config.toml
vocab_size = 2219
activation = "silu"
bias = "none"
init_std_qkv = 0.0473
init_std_o = 0.00965
init_std_up = 0.0473
lr = 0.00294
weight_decay = 0.0
warmup_steps = 200
schedule = "wsd"
final_lr_fraction = 0.0
dataset = "wikipedia_en"
Each number is 128 + 32 x the weight over the matrix's rms, rounded and kept within 0 to 255. Layers, rows and columns count from 0. Numbers have three digits each.

# layer 5 MLP down (transposed), 768x192, rms 0.203, rows 503-539, columns 0-191
178135234180166119149117122136174195146125119172117146155088146180187110130147113075208098140096175124073160103137150089102139119099089144121142108104147139136167177103161097159146159134148138177162171127115110130208095103178117109143096171136129140176142164109150051126118124126173159124121089098149174114088139093104124127109119175142143142129047092112132133136072133181082158099118176118131105131125139085105146126124184127083134125138124182109090125089149121136107173077183099129164105138148126158104121132145140186098144119121090123139163132142173108111108130128103166156
189109110102120131179135102128119104169196151049116122148107147102169155140173099141100084116166130152097158117097125116167151154178085127143108148161173167162160158069140092135096127182138123141137125117174109151096116074125120163162117122127134131127157064100117108140125141110134158152137137108082110156100055101135082119117132113083092107128086105153128111133142106169154134121147153119093099099089175131135140079162177131089134175089149122161118098109113165144115134068128156095133111138025138130170084151159115127118092121174123190159136187155114169177144112158097159149
102137172192142134118117148141182146137104198125117172143165130118144159140130138088127145178177086106126131082117155092126108187137131117155099140093119133106134136102137071156099119149137074166086177117108138150090124063130121162140119178126179145083082137106100109137131131166122090096067138160199101136169082171128110166152099164160146075187124126085095120106152115148153139168118083116182128102104108113120118164098066108185138127153096136146170142143136085115122159060138117157138142131164138112173104120090136133124158155147134211149096143114152195091147160133123113103
175050156166131149113158181131150127188123149129172119089101092078104131115130084111100135145138166127111249126109102112126073119132152069081077137181116079113165117092192136083107165158075134115159166217171086175127147129110089108116128139125117124156129093128118108109147105127146101128127144196089169177104105085150113135129056156164080131126174105115155125106132123112133119170200172114141109120092149153161136101155134153136068113118255172166073105096096129070124085195096169166138132091146062112193117137116133128115069106085171106086157156105100138091138131203151117122
166104113170090151122139167147149088080192191171133080111150119095063139128076076170130111151115112116141147108147105104149197139135143105089145170135146099127131178124189103081100163103185169139114136119126105112060156087123178145125121166113048088007122056100078077120104100104109147018162083155178165132215142139152111137170139145110088077109059132159186132130102194141116074152125168134155151180140112159123158092148125105101072079135101147124082149092115085114172120088125112139093114118117094145146037166103113133120129150195116131103102114151104109083092124095100126124
118151123148124078111126067108130178135185115189147114091194109108115131131183112081156110159093092132179182155137129161112094184167187165128163102140103078148109146149091112064149115131128097076082130152069144138171114186128125186086175080126139169152110140145105093152100112044109115094158139148131125134107042109112173139152150128077115129100088061118100120158161123147116124145101120115134136147132129156085091129165132159078156049175141112151160152136135090147129109124143147097121124095124140107052093073161124130130111119096172190133122158165135104146136137090114169149
135126170151125173158103150140140189202109164185114159130142159092133088149142125109175088155100080099064142121088102120184077084093109135165118063055155098163099120139179096134060103133110063141119151029150192155091106095102108112080100124141106089104126139139116158104124166143097099107172144114140103107114084122113157099146098103073166132166141163161135170112104129058087093107141142121081107107212121160101159096190108151145124146107103140143149130106079141106079067124120137096090180110134132137196133138113136128154108122093141136140111142090200128087154136125076135174
144137096101104154105092186103080166130114061125120108160092109135116152123136158121117204174138091168099055106135114126169143162164111102141126115152157134121130074107193097109116176110155097081144103112132154148147043148135133129106110101106153170131140144119148189166150062110116110160154168173136208091117102142162112130161131106117114126169121127127125116136168113133122087172073115198110114125126063126113141165127164162132165146133094181139152135099146170066106160127146119118151121131098122133105118124158078096073135137159149117171135108173074137148154154105152138128
107063163082105141106118151142129155132137113132146214091139142075093081143133101148179124062093164105122113115109176123123135104091146083099139075186201109090100158144165138092106145102112129092110111130161092146132065131160090117157161147111119057106127144043122161145105144116125067094150111103114129149148095153167128101131082189090086143068155109166162122126111086155171151170156100092130107152068173158142065181076123156173145113150165195149193141120134180093141111151121098105142182102103130157138145108136148115116121104098106079172101081154115173086102064140123111123
140102147107081064161102128117157133100118134119156161128138162105102169081184158081062169029143181143113115079143148070114137151158041199100061135178075127110127124125135150152094142079150145192179118119119194176145154166116098087086152151112062136102119100149137151147090127092178134107152115141134126086123102143133111097107104148126043146134112154158137060216089112169137113157182166197041189099130110173161129162129097089092158154082112200197228166149171094091088114084150112192092135152173141152152137157129149122144156128123141117097138079104092093201125091144153106136
113177170108165193187073143135085173174148134171129090148115138165163075145155085140087073161125081101131108025137120188105158115102143119107099136107066130152146112105115126205108113042124130130109108167074191162135066081095117149068147142196097136158145156125115172118083150184083107167083152087207153166142143126169133162169122160161163170181103112124169127068083103137100144116063128111120155118102163131086131136163082128143118097147210117131171194074165113069145094133149137125150096158136131105138090098071121166181184095113080062096066124185122163105105130130168103124
108200106137198131177147153106129136171120129105122150078126126148139168144075154063149145166098155136138110130123128123116073175147170115169122128148121167132113127125144094148127193120155120067117165156170129089099072157100095148106089147137159074158104083098107091166054131088103128160102140106137119160137141166107095086122118146143155117085189115132151174114166120130186125078102175108132167121085156124161076121124206152103123074103134130170127158137111162122135136121069061138122152092151096190121165127106103115053119153160189136112107198148168071156176110131155098121
110166064156093151110106107200130112087198115121152102122121096141120127164105110086087111146140132110196221161076102128157145163151161127168132171168113052121124187113141103150123155155172143080145156117122053071115209166072116086142060141102114120090103132142118079094103109140157146142105087071132096129133078155176125210143184183187101111116134107141099145162127153184110139206143100156185166164074115111087117120169182094119061123080083126132171141115125126125187138092135150125137152174123122148114090148117129143178127046128226128047192065108119124136114099102135073110
093101065158118121129124133193182166100136104148177106190087102123126131118125141113098123126080132136079163105097112137102157130159106139095165176084140145125178116106067133097113090105158052180204168103124120131144159147109147109152185160122161127084102103088138155122089135136111078122095168143089147111126115115138116110107054067115122186114104158172166134135123161128137172074142125088138181133219141089118102141135112050144123083134054144154119086132155153150090126180122094135139111092088126116150106102140132086195142140153130134117123123143188088093090154069106082120
090113086133063067174125073148101109211172156170106106155109100100144131110080127147161157120144184121171167149147135079086150143169131129149124128142220130118133122045101145127128195128132130154099121114151154151133193171185094127188068144165160071107170089127124179126119109127106080045123152111114085114132167113139144083143176097108077085053082134114130147127110134176105070139107147107080109100140164195111137099114116098115142095125094106169104158122073177091147083170077132118097130022041131141129141101125176104123164155115053149174132138091128140122045110095125162121
206167141128151109111136141123156105094151125144088154122075090193129086172117090139093121088120165097085119139137137134117089071109099103168121147142150111086123117141128089080146146176117124147094144094094151161110103117072088178084119121111132102150123137127140150186128120109112145069173154115161165119148073203130128136126105168163151129126147102155122137165167151125067120116129129154084118137126102120088146106121111086146141132149151154109137124155095140124160134119139114098140150115159114145111160111115170176146070106146141186124171128102119134136096124119130111115
099154157149094113123129176096056119176137141110096074177100104125136098170117120138115132147155161150149067182110175160126139121115095073160118134168103148167102092126103113160125093126128123095097145090169164169118094068171106128189105141085121113134104149135136152134110112150127140120117095132123102145144084149154177166131114091107201137108129078142151116129083172086126092076111160117201104080146116096135082149150088080157096103122133167077111171135146108084179147092164116193214177111183098143072042144154083096146123083176154096075076156134132091124113085104194159119
092148155118146156154145122147107180062182127110121126102151102121197065152161133154136072135099128102103058117092168174168115103084119130137105156177127121116078154176112083107157107117150111077096112117153119159064087106152118133092127127070161143119167149153113153147147153069183109124133104129052143117061080121085153207160156145144111147135177095170063099170113139188113169141113075116124101137139131109139108112113127095089153153130145070052134052125134179199196105079111123139139100143114132130145175126161141141107149094183095079128152143098115071167184154111147150122
162086130099185140070166121117094164111139156100139135127100124159095116071136183157078128128112105077076204130148107143153155122145104140105136124199114087138189151146078158172140160117143072158171079081093081048096167120139120115168188082123140109084154165196125163129089089150145157232137174158082122102121130128145134150124125142089137173129123108237095135086185084168182159157150133179143161122121208118096122113188139125114142077106141109114172138049146095166154091102148180108110090139128137150128128084108106162130118135077131124194122135143102118145127095117128083077
150104106055138190156154161145105111129077122106107118046100112134164153144130143135121132139162085068150132155159130138117104103170130145119146096184096175132133180153168095081100106139161084108133174132152132153083121185120143140141171127092093144114146127128152127109137120111166151137170148158160116123124062176149081184142131147044143114054124122124103167092121090137116123074097175079091172174099116131075128108168137145137109145188150171107106066119136151095100185110151220136108136140207123121160113087140074106154144156159099186155176162164078087130112076099094141091
149149041158147119111158188097089186134174087152110112124157068125100201117114058127150100156186117149153174167138191094148176156122129051109083139141115043112156143089111058118105133132134127138182148143123146159087137132115108129178199139104107076112167098134101155109124122112124147193158126163118143124150159126127145184182163140145122094122118133180138145126129133165160139114112138135127118153119119108062151156131118126112093142135151170125135100161113105115096146186123121127112147102082097158091121147188132139074092117109114123061170149165131095101155087117063092078
132181109114104155180066122124103122192111115121114119112130187072134185110139157160125143107097105066138117146130129135074144128141161151147154140139105135109065133115129178137136159141179145155113148163125128055158171138092138169108134154168177115075115138074168131122168110189079085148143114101067116075172165133102099139162157162109101084100129134116174140125109144088161196126119133111146152069173107123118058155160119146155075135140122086157160117164080121093125121152147137150110132110127132176124167075162123169150166181088121121084098138116107089074123121115112164151
123132147116140156143085067094112154117083115114114089138147174195116188153109123163063162118141162205116136099147133139179115127073091105115148104120124096169102123120135069091092079105086071149085158136255176111158117149138135083150136123086198106141105190194184089058189159113138120098105160108135136155146089112183070127131110094126175209070135138089095130192168125111084152127174093107124115120133072174133002097086109155091067143154092152112142158109133119136120118120112195157151140106120167118135074118113133109073134210166130113162152130155127184081142094141142188075
129129142112089105102111089078125109155179161119149210081180125127151116129109157148151116211111090073106127080185101146060123166087131100132105114116149047105127151170102131090159100118140074149121100201135130119160088109071160114092154128132181141186220091153143128162166114138135175147090084079125117092210098147093086138161095156110168197094085136199094129116180129139116115126178184177127135083147143148181097139128076121133057171153116163103201153176128101101082190103098145094181188147098093073153102116127083082143146125179085106096092110201112124113160096163159169124
102103128152121135130159167138160118174116125157139122119128186147164095141185122107132135141113110076117129113117069138114131118150159191136104173095148180143158129120095109121137067134163106173149142166140109161128121125138217132147124131134144137137153110163140093147127077074130160075151123092115141186169085122147135165099125138089142136092152123154103146151110140126144163114132129118113153168170139110128166149148117146103050101139113085166110096109126118150140143161161119141157133135159108159143087133201121199123146189134115132131131141142085143143114093075099128139
109139175123113081094082120113178122183106105155077118187113109169167137147134147091168158110150132073094194157146147130169147123087113130083113106099141078139106151102147166175140107108068088136090156126132111097170121143179147125088116123115092076146137133145175082162177089072136079146100109138084113132149106163173118148161120122141128119123114151102231132140114106110184127183072108139193141086163134147133133195118114149153107098150207183175146163123146119085111121100152138122088174104097112108146097164125135112119106163147185136089149158133112143124133169123090131165
066091098107127137171141113183037129039132144090113188118130139025130113120098167130094183109144112172095123187109110105091117128113144091173116191127122128113145083043125166124133144156181104075139177078107119086113090162131133129118107095190121060171132073134082164142092117149122154123122119083124058179148110130194109108161064135129123109107104120154120106144123170101198158108149130145069131145147170102066138139099111167162109114140143138060090131121115112138072146157145137131123150142120079175080103105125160144155089132117108149105151149201187066137100133108142131190
133119148171128153160104136139157112160141169177153112113064129172152102173133132110131102161183161077165150144141141130112116134098117137141063147141106134145157059136100121139154141090096071144103132150101136125161181150141147179157157145135058128151051140139113193087178134198112201085166084146143155147098181146161093052132142195146117138130139151086080125164122124133063125107165163136117096169115106096060155145144119127089098169122178079183156085147165179158164127125101182147149179135152129066059142082140102061162174124147134172169070095133119109112178196186142161187
086055088113154156100117120144083133154146131120158094123083115142089082138120142175167162133157089138117153153086120133076161136109167129140155109146101161188073114090171128173129125115170131132132137170143136163115157179109175118167131089153149091117099149140136171118195118118114097095153113134093143082141088115170098078161156111138057144139162096171123110140128136098135097114068103133173102122130185172114129195141157147162177166075146058089105122141136159119131193109114079138167114127082122149109113110169152074100079139118136122092143120069095137160114149137128170197
120171122123184073181112107105151110105196138128068183142077123095164191163089096158211132146110160145134144187135176148103114128127131185121115146084107102093147057126083085136143146098150131110164126159128113206181097169111139090112165179115077126155127080082147079115104126096145079179114174113090166096156102100106138101108117097155146103171138169112217104075121102133100140094132163135157128140154140136085111083201126107080177157103091091116146077177165199096182112106123128127083133152132130139084118156158141113177133147128171124133193098136102086152117068116100132125
125064142157169135146146099138158133132155077156120120151146170133173165126084075106124121079085090100059125147142156143096117172147165162162117146122140150127152157116126128075098147159105179124120149150129124095091122170140101146098134136111068149170080135139108106126124103101133102136154129145080108204135105112145111093128128092114148139190114117128140178118116116136129112158156138176098133103164068140117132129074122123086121131121117083124111159151129158141132123123162127142143159097172150134082115125175111111114146083121122113096155174129115128113144136122138073148
149147154087118043109112094124140127102170133163108134112108109093134130130113154151130159114134127086120131091173089098166136143119111099171053113131126087093171095121164133103156138147066118185142159133174186094102080197134129189146146104148094089135124111152106116101093132142093082108156108176126136131090114109086102158121139110120115170206148147080158074123117149168094063124140145081101122126110131118146175063093095198159113114190173136129066121129155100127132090159147128108206133162095052147178196123092128190079122134038157110189119092157133086134116125145106189139
072121125082161119151140160138108186163187099126102160137118164108164144159145184130147168112160143130175178149120130100095142066060133115105068094088132199133091114095096154114036122110132129103108135121125138136173082163126098155102099108093150118157149099114044151085169151119129070120086112174100061157114144159116151147072140144165089086121103104114123099162094138126114122069143109074137129095147161118118127093111133162092072026079123145060102118101114175068135129075077084187164087154158096167156155114167144091064100162120164082144157165145183126155123128099078113155
086088117130069157159069146171177092121171093128145109121103119120135114105095132173163084182196126176142133110114140062094160150060067065083089119099128157132145105149169140199111127087115146191086100136173127104115126107113137206204123103130062083125053079116057190155147155083205128158119101121092160169102116126108138060185130081093142151113134186139150150173132110099093197106096166090161153143078200187115189089076170102097143029168133168097079148106083101132170065091155179088152083126147099099114147108111061134130119119125128144116157057094142150179050126163099100173
050078174140145115149131174179147140091121064196097155131105106147103193127076172130111112163124132093139086077069199117100089162156138128147110126100147086177034173139166087122203147107139117107122056130155154105135111175147135110142093118159108126134154124126122138118075157137103110107089148141071116100055137166051063116125148098122133156113135074066141111118153157127081127169164074168200110157158087186203141146111117106127147155142061161110112112157147142166134140154066132121188131154140194121155127114168164127147112172063105085115143215195161136117099069110125157143
100156146098139141151129132148177199190184201118143117135147107181111139147094104115040124129168155106155052092098135119116162183150127193091088140117213094125106124105159121132087068152118110139101113115104099163102110081155130102135128116134142141155163145164167199208078148177177129111149092170107109104101100164135163121065109204091130128120087118159091149151121123131139137152054145119090162100115103166114167135193103068146149135160099186093126116182164131091100126085125087105033171138082123086104127116107100083103118162123183144147083113130120102100115105066201108095
167139103080119159100207146125101146055128162114110139132150051067191174072126123166093146179117147123142084152174147099113087124067147183139152149095115193151141178117069107130138147075147133113085138101092098154096146162123106130117123174190139112136131164140127150142122128067091154102103090137110142102083165146062123186141097125136138130097125065115140122199089143095157167136124111159097122149146123118161138147144100078164169144130121106134139108097149094127156179115141130140106160106126169053092190076102123152120071100156060158138063141125122136188180116042161105102
# layer 5 MLP up, 768x192, rms 0.228, rows 504-539, columns 0-191
153127084148137131144092126109119163110166146111138066128102119184113088102139100134082125101067107160144170140133139174159159138121100143111098143099108144123092151196188096126189200067156075157113159150120167095125095121134109144136112101173122113092114126116094131167088157143098128122160176142124090117180140155086146104126095130166091096134113119112148069121115131098089184041154100144162134121149119165177122135112093146104104106139124116158166112110143157121067090151143101154137136126158131121128085154145105150128105120188172187100158111167119161116129102163111041124
145107173162169175112132159101109138144132124124173144090149162118132122148161086178149132148115136178044129128151133100090097112172154098124116144050181128088103103134127072145072132156163183110134138122104139103158126077083141082177128142138105138150114109173105146108090116117131071086082164151131147143102129170099101126076148096127103117114130124165092101125130162124101061144101120125151112125122183116121102132136140130145147116168105113152191064170142102174125113139079176080159122128144204095133135176126139116067081108114128139164119114105175148161160090075140079128
120088134141150219149101155127110129103130097147194178148098159201118149088161083116140141141050110144136164145167110082141050116090153159155190207157074093116105147186165164042071110165150167125118129133196108136131071141103062165089144136147113215144093071115134122155114101110108104104108183123143158111095098143117071123077133165104093120107166162159103159145083110157120137209100173085157129091077148110094135146134095119147031117118157120118084081131154082095061182175108114115114104122214119118134141085163094127108068127120156145130151104097094071160118103116122131152
123036171131198164125189149098111110061065157138070156122165138133112183139108124130152133118158107140079168140159089084206126176127151112127142144108081193126115145111154147108112116167119114122119048146139137140166132133098099186069102126091097159176164111142143101181140110197119076146139110108122157139135147132119125133126131046143144121135116177073175115166115072109076118169118156113105092118073192097087095169107091088071130194131104140118128162157144077145146112130138114112088207113109138131184126167117070090145154141139065203173174050162115151186109163153125093090
095140133128129146149126116156136085107153115074124072152156125093098165165154179089138155096141131177156149101146136138168147059160121148135130111104145122085161169107129194107120117124153140140111158148122141140171146124098139125184144112116128167139100131099141152136100158187122052066135117089095107131105158171177115057119133129140099123127181177122118096143152176144148115096116138182160141124100112164119073155129146092091145168119126111116120166104139121137123071144098108134118129115121154093091098146136115147130182134109157122154123145149149158093082136131060137057
089154195137154187148142112037096146141113143154147132172171118141150116105148144088138058144095097107120123109105106126118153143143100129149167136098175181188130167194137154129112138158108169101074192152121096160222165088146144086052140096086152184083124112123127111086107132098093138142119146192115201148104136091048119139106077100155083095112102136140124165057155092122086096096153150165165171153103041189159083153189121090159179137129100203115098101100079131125162179125180141159084159068050086119190051203120056064157095121084160108137121088127131062174120119139152144095
144127178190111091080123075177150142117134137144168086149183116110133097126106115121097099156103137094136127066130105166114168132106169142154129127113128098161168166123086148122106117153151106105076114173117148135103180139092077179117112152134130160159173175103090135171117156132123126148124087167123075118129179100087147163095137182147093106133146072102175189147169099131114180114109162114166156120132171104151167124125078126128081140075124149175114080116195125137145099115114123136143144111161107129172130100130128128169093145151166197126060163130117185119148104154130133142
086149136167074087076151153093104136088086148126088064106105130071148166119094113075072182122089140141135113142135147140097144122125155076067094145094155106148116121090106122088200141171123153145130159151106151076119170080146178139155213127131132117115191137113141074155106192141123071152115139147136120114130106197090148136121101109111148146121150164160086106170103191120085160135093144162074186163132142096130134189164147104099135158114132164127136094133143138090097194139152107110111163145124118191136052107163151120133142173124098201095141117177118189140138095136129134103
144075142143141149114136152178184105174108117089054136139124143153151188105159100177121145143125109104137142206136158069119145100115136096077122124124163114102114108126147092149166137171150090119073095066138111154148130140163104092117160126098161169123148138057125121144169191159158126116132114158171132045107123112040130111129053111162161140078117140141159151091109156144155145125130172138120097098107135177132160118111184045093146178102165179154139166115166102160115135103112110079094113190141122098143115103080093098203170158203161159142148122113134092194101119128119090134
185128132138154125162132170129095152119125140084099070135104125092142141137138099132110059129138141139101156093112069096110071107139139122086089154121135074119177100121117145213140081086118118082112147113077154118136112108129121116175143083096125122106158148060035115174112174104100138172133117116134121174109109082181148135133137093140137194139167182121139116060156122141123154173182145125087182173136105202095140138121158227144135131126111147094177122133142107146143104134123129146162089175138152063118132143130080151108122070137137117093089120129114172076126097124102133173
133158074095158125139186156112113187139121128176095161110127124145138189180222173149116163117142085171104109122154143085096051145201135098114114118150126141055125144119090121117131127114154143115148140091071154142088134138113110151144072132168121133153152129139153119136087085078142103122101152144147077147180143121073108137049138127126072147112100123099134101128168095131147111112096124098131084104112135148099145100163133166102138115156074124184099142110158106202110130113122097160107180099128133100099121175074133090139152132120188155123131062118128193117144113192121136119
182131154136135119121128087112150133164159099170121118136107097109093081163140123121119090121056175111141149132110135151144115162123122099138197153105161141154125066131093128152095037096174114133144139118173103151115139091078167189139108174107087135092090091107130101078141185119178163146058075100125101105102165112135148165163168156093181182141155136141107157144156152128099134096145162163093089185159153133083122107112208095138167187124092149095142069190111096125092169194119124162132126120099154104116164133163152133140057074137137114154161116132111144114149178143179084149
139137095183088131117105108152126124173065109114085122115108081086159121163096152163153106103146107160102124056122118169082124100109164112214104173140090107130142176167107099149120149120193162094067171167077100113154082141127077165141116143189125144148064177118126151126171056187101123153136163141139153136106127151114158123108127137146123131118141146122152106142111237133116064169148145184103109141127102131127047183139125121115169172144169099037132143162127130150115145056114113115140165110158117211153133136182138128137113109137113184147146115113118149115147115109099159115
108161033109141139145092142153137156146127088156160169120152126126135111125121149153167171107166148183129120076116158122111124130100130130075145165144171105128086188111169152128093110125149077061104139165143068161113130104125118124194164128156142159177159103151093116087100132158164088190176153182068187128106146139099130150204146118141109113109169124162113177158133101125098089081146149100130132154131164154111154153075117064205100119218164144123137071107181161116102114150110140091073186132156131159149146091162176057202146103160119075153104065082102082151090137136102114137
110109118150151106161142137140151164183113178115162134134127165093089106110104104113113180099095110165138160089141193121152146211162155134098131099117099184096112142075102150152091174107115099116165116133148113108098139159197111098153088109167143148140090186117148128095086135136127112148109112104153137106117170123127111122128146087146088131135112144110174075138148125092169098160112122130159119157129141111126092096152124148151138130078113118119137107121133086142096126138129091108110137146129141124101098113105112203142106076132115143133151110134147133179122143142115111161
091163141169146154153115146089085055093128149173167100138128062070091118093124083138137112131078136140139115094141113184129114143107151117106188125148105124116091081145136073094166170175128162172143131095106097080138137073136157131099145105099160114144085126136162104149183109165138089138118147067145129146119117217153076195131130157116109111124106138177127166160128145085180152136007106113124139092117171165097133168153099114084149161103118174173168183153129135151130161120175098168090126194112135106122112186145166157135137166150113122108142155074112163137153121185093107181
115179136113054115073111122111187070092084119118183101155085140101146134106096077129135123134201140116119142154131081140185178082112141153117095075036185152133203179150181134104127137103122133109207124107104117116203149108132110170111140159120146145119130137105123115132071105191013176134074121106105152161093142187107071089125143109111120110089109135097137153116140068155111128128109135061129108191072082098105144114125176100117176156159152110163130176133131143061148097167123068133148143163163129108170137103137111142150098091133227158172076103128150155144089133161097124103
198106085157107106135157113131157157153075113142120144110084173059124135157135126160136160164102130163133083099185147094199089145112167130131142125167149089140120099124062140145097165144116158152126154121156119139064137117141103190085142125108127109152144219082106165117073127117140130163115158128092168105119159097098110098078137178110083151178141121134171175114063147178144083068120098160128042122164079138145093187153164143079156156122127132130133125155112101140106125112149101158129084124223071126155090114110143191118099097124159122143154114074076104150110113147126123146
117138131095102162100108152082100146163095144042137153130137142158166160110191102114115119090121142121073138099173094087103135114135081162207146125142121099119104140154175160109054165157125108160118109152173171104105122093153104134093142141094094147163141120135142105143108129101091125149121159123131136097125117170113061077127093153126110108133144097116117170127092116102120118060120189108153155166074158132147152142137127130146148108105159155107150106085120094158078170136171158134090109128128109143112183126070082139143059128135131141164139109089155108124185098170134048127
140121147055115124170112084064088115116079156094156076128142140039199073117116162193131145102096126098122143184174138165189161091155146159122086162070132147124154160127084134111161120130097164141150147174127121077182117109081120111103104101137171168121216175135096147111126120149097181146135124126162206159143115138155120094093192174111119128089109092137075102114160097131119127138138115158093127137114067216128061112134145094077146099102082046128165171077109142173168116161127141110150149107132143179129139099123134115113106069116178153134057126113110130171130133133137176124
127082198094157148096126124165120100128159063143090067123062126069134086133106112198125147147160140147122128120135123108118119136145113127152089162141160104143130124163110146122089146156112108118125106100115113142123124102121149111162110132096153162104132087167149112161090087128184160157112118125108180158118113173141115081143068092137078178105128161109141097140111140094131094145145093122144086096097136149172084118109139134177155097136161144141136199128123126144075097151086200122168090147116148044163147210126152060154198132099152153123081127156096158171162157107120063117
162125076104139155123126130082141174130120132140157161156101166148139126151152165142146094163125044159116190124128106109100077115130102099114109157120157119152170156148173154073127084142107140104137175136200125213177155097070128148101140062179054160124090129102182115078095150143160103128107160153158180117146052075120091111081091173122154190112177078135111108112176156085083160112162123136094095110066159157107107129130102103145063106162171095093003153180130098116165141195118091111199085104130114170187144147130066107151112082119142143130156074096120123144147149167132109138
062128150125104123142133173172103144121192117118187081142116166155071113104112093125109111095051062149124151157127116131133133150122150164168151102118150106143113116169228174089123101169119147188119111125160095206143171132105128163118165095070105101178056204079141111146138090137103161113115124149118154157171110076128087138170166171100123144129178138115125110140149107065145132123155115061109086156086149115132106079160105127146076138152123159152149112129111143130087141095044103120208115111128109165121154161067094083143120110160180134171110180113159128115093095050164169120
125131138182101126102153108128195163102173104132149111124154111169098125136117117079171108143134133146147143152120143097114103148146109113117118145096135122102085147172074149118120123141137187165102113096185168094108142160100148149107120120153166115152132157180145134097117133128109109138083142123131133130068103122102139140143123134128098163087147122133100110158131182136174108126138116101127119123197172096077133112062168114139128105116168118102143120085114118121106155125126185130151142105098148094155109123150172103152089149125128150142116080135085161122123151138085149106
116116150113142164102141129174163095155137144134132107111114150106115169090107114138098141102141052125171053150094070092142147177157153145160161120160096094068091126201133130121124119123167111135173081088127162121136156092111114145120091133109154170121120020064131090112113112159167197170127116103199176166163164135121102124090121068106161105106126118131110180154178171110151120113113138077175135114083145216099131158138078095139173090098051127117144129159146111155128131098220139173145172089108113144137128140173132100120115198163154198067126093112148178115095150141122120090
090095131117152111080130107109177163126123147184110143077097132169106124142152120085048136124107084072096143133089175203070120152149165067151112153129180130156137114144132123110165142144128073080115171040105124089152139161099099131117175157161079140076138115135132174135052099082169126136136141103098098153089130086084160119102094089230126155131102138117125167084163198143154105124146156132115140157132104112139100173156147173157155151161148151092162151091114156097167129119111136156063102125114128164120057118086106164126157114144172190091180058166109157071040126121184178151
102163137110113137084099174145138100143153169127163097068127095132154140122106106111103129086070097121187149136178061110135104157168112166173064128106119202095122167115167085128079058162135112145058090141130080097165115137075125119077146186116085134170100059187197172181094100180143135104129154091125112117129143130083116138101131179154182123128126142129135118118154126110102153119133096122151180157089077140132070125143189099152122150175184147137118112131185143128122078118124133154158140143117086111165171136158167073135121070177165172116108106177173079093166163057175136177
146163169118141109174159113125166069111132088161101148119202118127107223080135086160176084136119127076135084109141083106137103073111114118098114177115159133189153105054130131120099150172166104144147121073145128129102076149130121075101083172110118079120092103162173134094116195144083165142111113123099119151119185162104119106106161084079150074124172116161129103121120144136100104111168136126186201159121121148128111058066101143108208076153080163185160174145155127065110087155148190165058141173183121116176114138008128092089130160143125149142091063164108137072147125125170070129
084125088122102175084107125134113083096085130146085095125143164126061148128139096169163110120081136124137111141144191112127079125120108144157081172114123148114126183152191116086146130198104148085044144108116124076136078166121122156054125156163210158123116153134098166164098097071150129092129153183122142136073091172072113127092150118089103120091168163114128189162113183160164135104112180108125149192144088142109042160125117132135087074154157078167100134071111168187093190112132147131092128165079110109177075110138153135090179044147164171171083186122130121193149126131084150170
116138088074134116077104173112145136131107104134123151087124101109144111134164152139115131108147152134190137100186139091112115108171133163121148128117140131092118089118135108154154128104084119156099132154086119116157096151141152110151137084087126138098101120107163160124135129089130097180158125085124145129110130157123144120149092145148116128106113162105142134192102171121111161075119170104113105139139163135176169083136109138134090115149108126136183132111101110128158079153124123139129152128122138137172094163130143114153085124100162132141101095095149131094112151111108102107
193138109131118098140086133074078147135153111106098092107111133177150101083161077116176137093101113111153127163194176126153111106095187166165163096106094114157136094148155141207142155125109178153123090156063150175132122146134141154072113188132123130092109134125114102104128118091117085133086142146097147136171172168124042077132125154118140107111067192073104080153186128157190172140188116140126144100115096125081122165109130147138167087164133162135156144109114088139096171106142203118159176179128090118142127152148088160085135155139164133103116103125141098097127191118101138105
100143146165136143113216175139096108115088114188120098114070102152148144087143122139079120169089131164086111122144128079146126127121127131087151120140190121116146186087175114138099177069110138137097104134098085148114169096158170106145140132115099143091094111061124144129179095119135098105157081095188087101196127059077073134113080174084139197130050142137039146111090109157114126073126154165118155071142104127107140132145189091157156147150102138087134134049098128174126134130035186084111167220068163131179112152154107133140125094157198161089112074124139185128148079121134110132
161208101135145137178119178062165083136103163088090136140185151087166167116097089176112131127083084105136110151096153168134126118159203044125097091146142101114112233120095132164088054114134169125105087130143118069123111154106141120155166154114159086100101124188147172062154151123187143153135139119106136184118095120113138164115117170109176160121166146163158186099149085154128066129110090119085135138129087177111149091128081105179094135084129112128097141125120099123077136116174165090153082124118068093145166152115104073138154165196011185065115134157161140088062142144137127198
068150121027153157153108057124074095180082134141095166141131146155154132123126127195082160126062162203153099213159151114156172150144127122196167167031122102162117189154076107147209167145173079158132168172091107100076099066027132133132089173123158162173114170179117083150111149176160160120133138129041118103132129106106071156093119150029119179124187094141107100138137113142110066071099112134115128111060109137155036089174090062117113123140102104160154131123127158159102166136110153086132154039127140138137121151145125136158129179167091140158099120091039163146114181174068149069
135083173127063124088145134101154118149159144141121116164131141170144128141115102124106091063112128162137143172165161138170169178148128124131136087137132151132116135164171159148159134094144116163075098168081070124143066117100172147076118149122153118123091103140208148120144168194119125105183100159147117103138111082151144131146140136114121089132145140104095125110086111126039139138102098117134083137110133164098130138175137107120125121102110132135137135088121135116108155161128093142122117160075116128191118166162093124127089107097178158132153097158129132164122129135145072100
118075159091129093111165081098147145126139112124086096126131191155084109111115114133140070122106087113182130097118123169185149157138127095137143156137134097172137050114152131086141168130148118164150185093098082134127071101124132136144140094102163141118132126127088159096172089143185159141114140129138112128166112138125138118107118071112106139080132188187133164100106155115101127113098173094132128126189074206087140125126118122144139183133142078141132120178155122133126199148185156136121124133100086167108146116171063145083178171157097128139180109087096143078117104136158154165